Each number is 128 + 24 x the weight over its row's rms, rounded and kept within 0 to 255. Layers, rows and columns count from 0. Numbers have three digits each. The size before them is the row's rms in percent of the matrix's.

# layer 3 MLP down (transposed), 1536x384, rms 0.208, rows 464-529, columns 48-95
102:138140151172121105142156161091124121142154131120091110066134144146106146164134140068151120093124096126098113125112168158076127142133152119144130
103:124146122085132137111084143124103124173103136113128115177132095114079114204138134124116126134110163123105139144079119129106174111165089150118105
103:096126113156110115144139135136136136142134141124141100175155139120126139111150152095104125149097132198116130078109131122141131146152148151137130
102:128133143179094083119144174089093106128106103099138132115127164141137135113084093119120142089091159112094110196111145173151120162129136108102160
102:096107136132169124152130073115167133157090170133089109111116148133139136094139085121115130150134117147131132151084157104116124109136113111142166
100:148122092119162125186159089136121136160146127120119128124123172168088146130136105131144144117050122144118147073134119151137139153131139083165121
104:131161128139140133150054123120103173109130089144158133140132123146111128174150146147140130148154084130161132107123149151140123119139125092145190
095:100134128153134109135113114142154114091160124147104122123091123109113107103123137121104147155171119172113146113153147092111122096135141140154118
095:115137135129127102133118107106110173104175096091123116131105122126130129162119095158082093129117138109111122131165093126151190157124128118128098
105:125114124125127083072132125165142181117111118141126152120140138133141112091132142120125125138063148115108104119194110145093113147077140107144117
104:134115118135147145139119136172142141160149160181117137148139097165181137103133132115084096110102174146111135088119085168099151178100169063181071
097:140176098108179112146106110134123109090134118137081140154202139110133151142102144159121135120079138121133076128156158138146118142149111117155123
101:124166152096121096187135141116094101169154120117093114174128151105123135119128110118134137120131114138090149140059147120078116109104122073159164
108:104101119144113100103094085102142150125100134154114136162136094104140099120120148116103123088131157143148138114117105162145101137143112166134115
095:113103171122065108130150152106133112145136107135134129097179125131168123129120139142147156124046130112176080090098108149152134157087085148157126
101:116149166074147116140134119115134122142118171132123137114110152159129090129109126112083135170141118084109150161159183111131128107099138156127132
101:122105140119101145145130122144128134100133124106125142162121176099128128115130106117143089105187105134170091083128120137102157106132164105125127
111:126149102105139095137120151129113133114143127177123136149136137142146089153130075141113091129114135106148108144187138128147097141116132139131137
102:092117128122134118117118102131165155151125128095160103153116122123066112131143086133138101074139157139138107177098142109136087163101140108164115
102:115135120108151138135128144132111123161119098132084149119113113187129126126119159114134154106111107150153155060138117147178108102153128118161117
099:136138109072154112161102109121124141097102119158126125127082088147107117112082122178120137142094180126112101130136136133150122101099107143133150
104:091121169077118164138165133150105125127145114139111160110144124119141139149205095105123145121121112147113131116147116111101159148141127186148130
099:135126159091131135128136102127119184145115125153108123099134164113109134146116142132126097130141106148097134122123140139125129108142104073123107
096:079127132173124106139135153122091132114104085139104107117102175156110116155099109135127111154083105165142130127112131130148102169127124136125111
104:128130084083099126140151095110094154137111086119145146147122078143105120151105062098132153143111139137134159101172115137145099145171132139101103
093:087111117167145128084153113129150098091107124089134127132129165137118128109107100131151126109122128150101140094076139129138133132137111080096103
094:142102135073082098142114123124143138169095126116075138094135138117116123129109117116121116154063141173147112115139115150122106102135101162093167
111:149152124103122110143095119114138122095166145113125169115122128111152128115104114153145183153161099167117140106160130158132100114106101108114128
080:129107135143137127135127151101165159073139136169153105066120100143150132157141103148125124148161136174128126131094114121125143103130158122151116
096:154125141121176170158125117153086146093158131068144126103108130070116126133164141105129129156183128103113118097120142139140130134172135118133143
089:092125134148099134111137135174111173111115103127116126121115115145067127139125106102107112121114117097130162156106124106095128170150141148150146
109:158121092156150139146132146155099152146119149128118134110127125097126113146138133118142114141176141113133162116129137145120152130132130137091110
094:098134151131096125103134107104125089146085096136107141127109104162075142098132154175142101149138189093104115169080104110120134131089166125139127
101:103133159149127148158105116121181093131168096150117120108124138113071133096135093169115134151153132138099128142123135158140155150158122094130115
096:106128150115143153103176153121142153133144126110113127108119115139127088086150120125116169083139106133103144139132090113131131131140092123177170
097:153167134109101140144130121108149119142145090123082119135184116147169104171148116112185168131133102143141135134172148137124135152093154123096125
103:161126157154116164139150128127130184142142121157133128141136163131139110200108125159125129117172114141144131134146125097140128112123118155143082
094:070080114082145106078118131104151115137165123148126173133100102134127112137107150133109143157160111175159129145124110130136123146109130148155129
097:143130127115158137128165100120142115118133111154110142103129100126113109121142162143118175082119102147157182151141118118090130107138131128088118
101:135100165119138167128095154139135093097130124150125116138098204143133101123134144124122098142154109122163141157148148157108126045141170134112160
100:108114131138122124086130131112132113181134156112119111123113179121154132113103120109119143098099115119074119163117133091109110108108159152159134
103:103124159124112135140167114112134110098147164087084156160158146140105170099108146142143141135160110125125152172127113141151121141125110117144097
103:132120129121176114104152166107118138149088142164139128107144092139146127120095129091080191125123125128134123124132125131135140077173135092094078
098:101088108118120135109107118135148176132157166155148114114128127114107145116153092108104126137081136165136159148139126110134138093158117126146141
099:096117183139142120120119110128116124109113116124121154156143108103140105141146112175111135162146109142126081111156137112126112144133131099159143
089:170108111108096150128143145116099132093165155107111133103115099135115149134107120135141085158116087108129119135095156176109074138133159157130154
087:117138116108186141144094128108131111129094174098118151128093144144155133093122117143111131123164153123123165106171101161148137126118179125117102
094:075152147162114128099143101153109178117149149149117141116090139106194164139085098106106103123143149134113157113110114101160128163126077163118128
104:128109098134127162126119195150094139148139095148145158090146149147114140141121106101133087102135123204110113106124133140122140130151158136141098
094:129097150131086094105150110128195109124145152117130144153128079150100118121128123100135117175126121125163128123118144132119115113130115143092106
091:134156078102120098149137127115143100104129118123110157087136115129108109138117121116107107117087152126115127129133136149102173130114131113094190
092:126138139118175143122113161103180075114148103155104100110144093134118134109124112103090101126138117127126138081131112131099170133153126155120145
096:110118114152106119146110162119153108160133182083120170118112122131126115166106122130099112142150111116116141117176130102104102117146150106136125
100:075109153158131153117167151145119124140118110163160118143122134151114099113126129123128130114114119139125084081128093118127121124118087134110111
098:119155134085163090081090100097136115114109124157122109140136127121151098129142153134110097124133128119116098131136130127133127115141146115120104
097:089141121121116161148128171158105106124146101102153161092062135109137135101110134096168147178119137080092124134096097162115125137120124121141143
118:139134118117090126153137095121120139077096132093069101118144131140131142129149172112134128154181149125157134111154121160105176144139112136144115
097:110143114122082132131125140134135111133158102126131109141126122144120141146166130128096114110052122118112128116105099152119139155107130139140075
101:158113118117100092130196179140136121126112118206128138120131173104118149145146131126084168164109132140108139122092112140140159127101164146096136
107:105098095113150150118160136102148137138145103085148120139152177110176136119136122166096126140195124139105125125136134112135111115144155121106094
102:122121128142164094118134142112092122119102115128146114116109163144134121127110145121147105158178105133144162119140174104128150152105127128142140
117:124128137141102147100143135122114149173129125112085157143146147105114106075152117092119099094126107138153166096144113110127089141142141124166121
105:129154135111199132112081144151081131164093159164113132119137140130138159114164108132132122136150147106097144121124165127134140150094151149104163
104:109083134102154109165192181112147174107075130090169121146141144106151113149105110138125144174128182118126099136137112120099089100110124165125118
096:115152130084121132103157113184098133121137143133139107114132109097110102159122101143129147142147155087135187119103178144147150132159114123154120
085:139159183119109122168100129118146150117119136088123087090150116076142136114116143114136146149077151100149140166114129162149130108157131125083121
# layer 3 MLP up, 1536x384, rms 0.395, rows 465-530, columns 48-95
096:140146081120126175153115148156126116137088089096127158153116170143113119118121147100152104160078111166130127106128107146114132112134109147105132
098:105136120095137114142124157161096172172156128130151115169117169111183100083089150174157101111076125139149169144118145136127121141116142128147130
098:139084139146131112125132151129130116121166130193139147152096133095145133131112140084163129105120167126138153121185097127115134165138060117131139
103:157136101114163103093080118109110100095105104151096107145107139118140096141094090077108157134081119096118128057153155134129089106108116133140122
097:123115140168124159174102146115108152134116106145132142146154105156118132154138126104145065145115125158112150105142118139184172125123140151116081
099:149127099124134160127140114108119109121178096136147116159132133148139129109127131140076099093099129143081078153131108177126116100103159076139104
094:126149117107134117144142167079125135120141132127133126147175163139115101126106134090163097131136114145165170129124121166100130126115090138109152
104:118144153127139109150077083124158129077218103098103133128079161126149127144116124132076129139118152090149119130155089121132163119117086124128121
101:126123109133108127096088134123141164121132158142125197121105119156092129127167132144114113098115127138144108107134091095101124079180120126122105
104:128121107173104127165134123141146109102132110107125148124117077134158116154126137171147171158128115166167139146141152117118063078112153095128184
099:146144125125131089131138135136148141172140147122096154104123123115123154130147114116120114156142130113127103081155103156151127144078138132178077
102:170097136181130115120097172139125131144120140117102154139136129184116151127125139117112098109080154112143131118107118109143158120119127121124103
103:154106141087112174105115104100136093173122172151104122123134104119127136101174139104107152123130148147172109105143141175156102114134137170139130
100:117094114196145120122107134147090136139107115156155133126121123131083143117161136100112120146148121135124162118148155074085113138110156155147115
096:116084127157177124139145163113163107114124133143150133097145158118131100115084125174106153121118176133120081129126131098102092125124112149135102
098:107141132099100122143101136134108200131138123164156125102106147107120078126094127144101119099123125148135171089120121127116117098142171070127107
105:152094155135102083096119099122183098144135086116128088150113158130118150124168140113146112155158147123124149116136147141165105153121099107140165
098:130125108145145155125128104150145146124164102124142115139093166137134118133138119105155129110119102141122176130111150146095071128081139136134139
103:160119138127112136133159079175158130109104139166110091128116118160111151103121121073106113141125128137149146107169106161133113092127105127113134
097:161107127123158126154114137124106099091145133171127147120109119124146092100085104159073143117182164097121058114143169137133142091128117144136117
101:103140141135129128127093087136104154159142144123140131116119085166128152090144106112136116093105147149122113111171127127115151166122090129138153
099:093114109147146132136105140155154125125091113119125167142146146108098081120069163151140160148099127085149130109102146097159156139167143097120121
100:139135129137107117138112123093125157149109133089081076089153139179122143115117102098137128161123124145130115110140126140122137104127155107124104
099:108147036071121138116129123115093113116108107124104186104141139158111139147091121121107162148116122102150157096116090130152109095155151175093099
101:125109136101122135095118179129142136061167159133055125138086155115130173112141144169095110134101127143174096107136122116125107059182132109099157
099:133174162128143155133118142100124112136162177118152138087174143095146129135153125108100143091122136141101102090142124131177118136101106143120140
109:175103108122110089119115078116090140147151108088113167105134108123108131123089125120139145125140121135121133130146173168096149136161159150111109
093:105120109126124145116120110146130120108121091057119122149148122133118129133098133115099143101116130125121097111129122108112073178100121136101116
099:106113126135120061100114178119119139159132128135125105108118114166104110122079108169110100130126161134149155153124090133086078122099098135114126
092:145158100126088085113108139082154132122167150127132104124106121132167136105122182122141153155125157159127156144137110108151150132096095130110123
103:125106103137112127127113123160125173101106117128115124118162103106106141092142136150159124103149100106098141128084093140081148138113149077062122
096:124132099174115138132137094132106162126120130163140134125103171121081113153110137147138159175107110110084129096111126115114142089092167157146146
095:126128129115125101152135121054125090126095158122133100142115123174098113103118114121103144128126154094114106172153154151154153121132113127120147
100:177142107090133109158153115150131138162139125159126144152159124101148126177135142135124170154124149107129112110144157153128143100155127124090144
097:106139101155092148084122132158118118159132197118104158178141128154114155073149168110096105102091120158143120100106138093116097097147128132102175
103:120160163123126115167128125085125099105125168091120109136141108118146136110167177159131081111144163109085161097127155130148129103140121129169100
096:142090127094142090132134122075133110127164117115175148111119101128117120097130135099128103138126120170149147107170154124160123155108167145163150
098:129162166118133150153130113124141142136142140136185102148112171129134113130117146121161169139130140140106107157158161140150136137150144139158135
102:177128127169126129107142131098171118090151135135095156154098155164101120151151127181091116147104130073118167106130147175132154129134142101119078
106:146129151156141118113124093145119078134109099165108101114117112089104112153148148114093124137115108106083138110125140120089142112164151194143142
100:132116059107188167147193139127126139160150117153124153115118080125100118154115140100121105105156115129098163131133120136169117145103155161076095
102:150153119149130119171113136088150130103119110110072193113149136097106134107134163118142145140136118134112137145100151124132129115096114111170117
105:126126117143141137152135163134113145103068115128141171113156120128114143123099118112121134143144148100098116107097139163162101108145154143113115
102:151123082138115165136140153147085126156157109092143092177129153143125118145094123106122146141140148141148137112110132129134107073150154140081059
089:071117141124141156141100120135163146132132117082087126115138127128146163081180121118120132111171154142152179120108182135120143097130075101130109
094:139126165099071088112096103134120157108147155120148086130153111088113168153108110123167135137165133138088130143106127123141132131139125157085173
096:146139187118117103088126162108104101082151109105132094122122152151109108126148161118100134096148099150131148130149151104164136128167119142147080
105:096146152107151065130134135134087071136158110122152151120121117089133143129111180118147101138121114132135143121147091182124142140113064124133134
102:132119152175161148121138146086124115052169159079158147126099165150110134132157138132182147120129119072142142132126117167121108118161143141120106
096:136102121147133149132134142143105130089140126079085106116101119108152100172155158143160109112116102098133149100123094104150165185142083154112114
095:111137135117142113132114136080119160158082138140163123124087062102136166124132117147152118120117117158084109097132119098151149116125146112140128
104:145150132144146100140128111133109129097091137151117147119161119108149154119114169131150142105112154162083149118104124127143112159128133131132145
100:086116108135166160099103109159144124168134119122158105083113088109121086154143181158135089120167108122148156112145165093083155114145129101150073
098:148110119171129124124109140117152171124132140115135164136126106152139118133111147122143160154079119172109138107146095127141106151129114110108144
099:127148108137131133185166119144126116096135079115129109118121138112116131146105158100117134148117116117168125143134119161140135177122142069182085
111:126119128083127120127097104111131147083123106105096069085116070137099124118177117116150126146111157152134113124144111134150162121124137116118160
104:113139131141116142104099091137110109108136081181179117117143110136100151125155162096127123085052149167133137130155126144110114085161123095127087
101:124129146124110134148112178113162118126127115122141110169140121158124140151183132135134111083128113153140133112094089117128131091172100080183166
104:144108112106132117111133126112138110139152130100132128126145177149150163112098139163102143133178121149143144105134062090127142104114157102107130
096:127115125152156151121120125131155144130146138150137107124109112113165135172093152089171115159167167101092117125151173142122112123148145122130135
110:166136147119115155082178138131138111137122152146102152119121153133120103098119145061110103168105123095127177093113131113151097116118114117139120
100:088142177149145146129118162129138121139141139158118105090171146077107129188098119126139123069149126142123150137143107136148118168114129125157157
103:186148117116140125177122125129121102126120128106133181136159138139160121146125144092129136158106124125142160109117165146089130077108127108121131
096:148139075124139122106116137172133113063122093136129124123147138104113126164167104136104134152185144124139167148157124129102098064152172172128118
097:129152099143119104107163133135115099087123083166102160147093149165142138183103133120144100117125133156117119110074132069154148123111138081141138
097:157122153121103115111134138172128117136128160143150099152121143111123138112183093139133123135141148130107094094170139139123153149144117131150163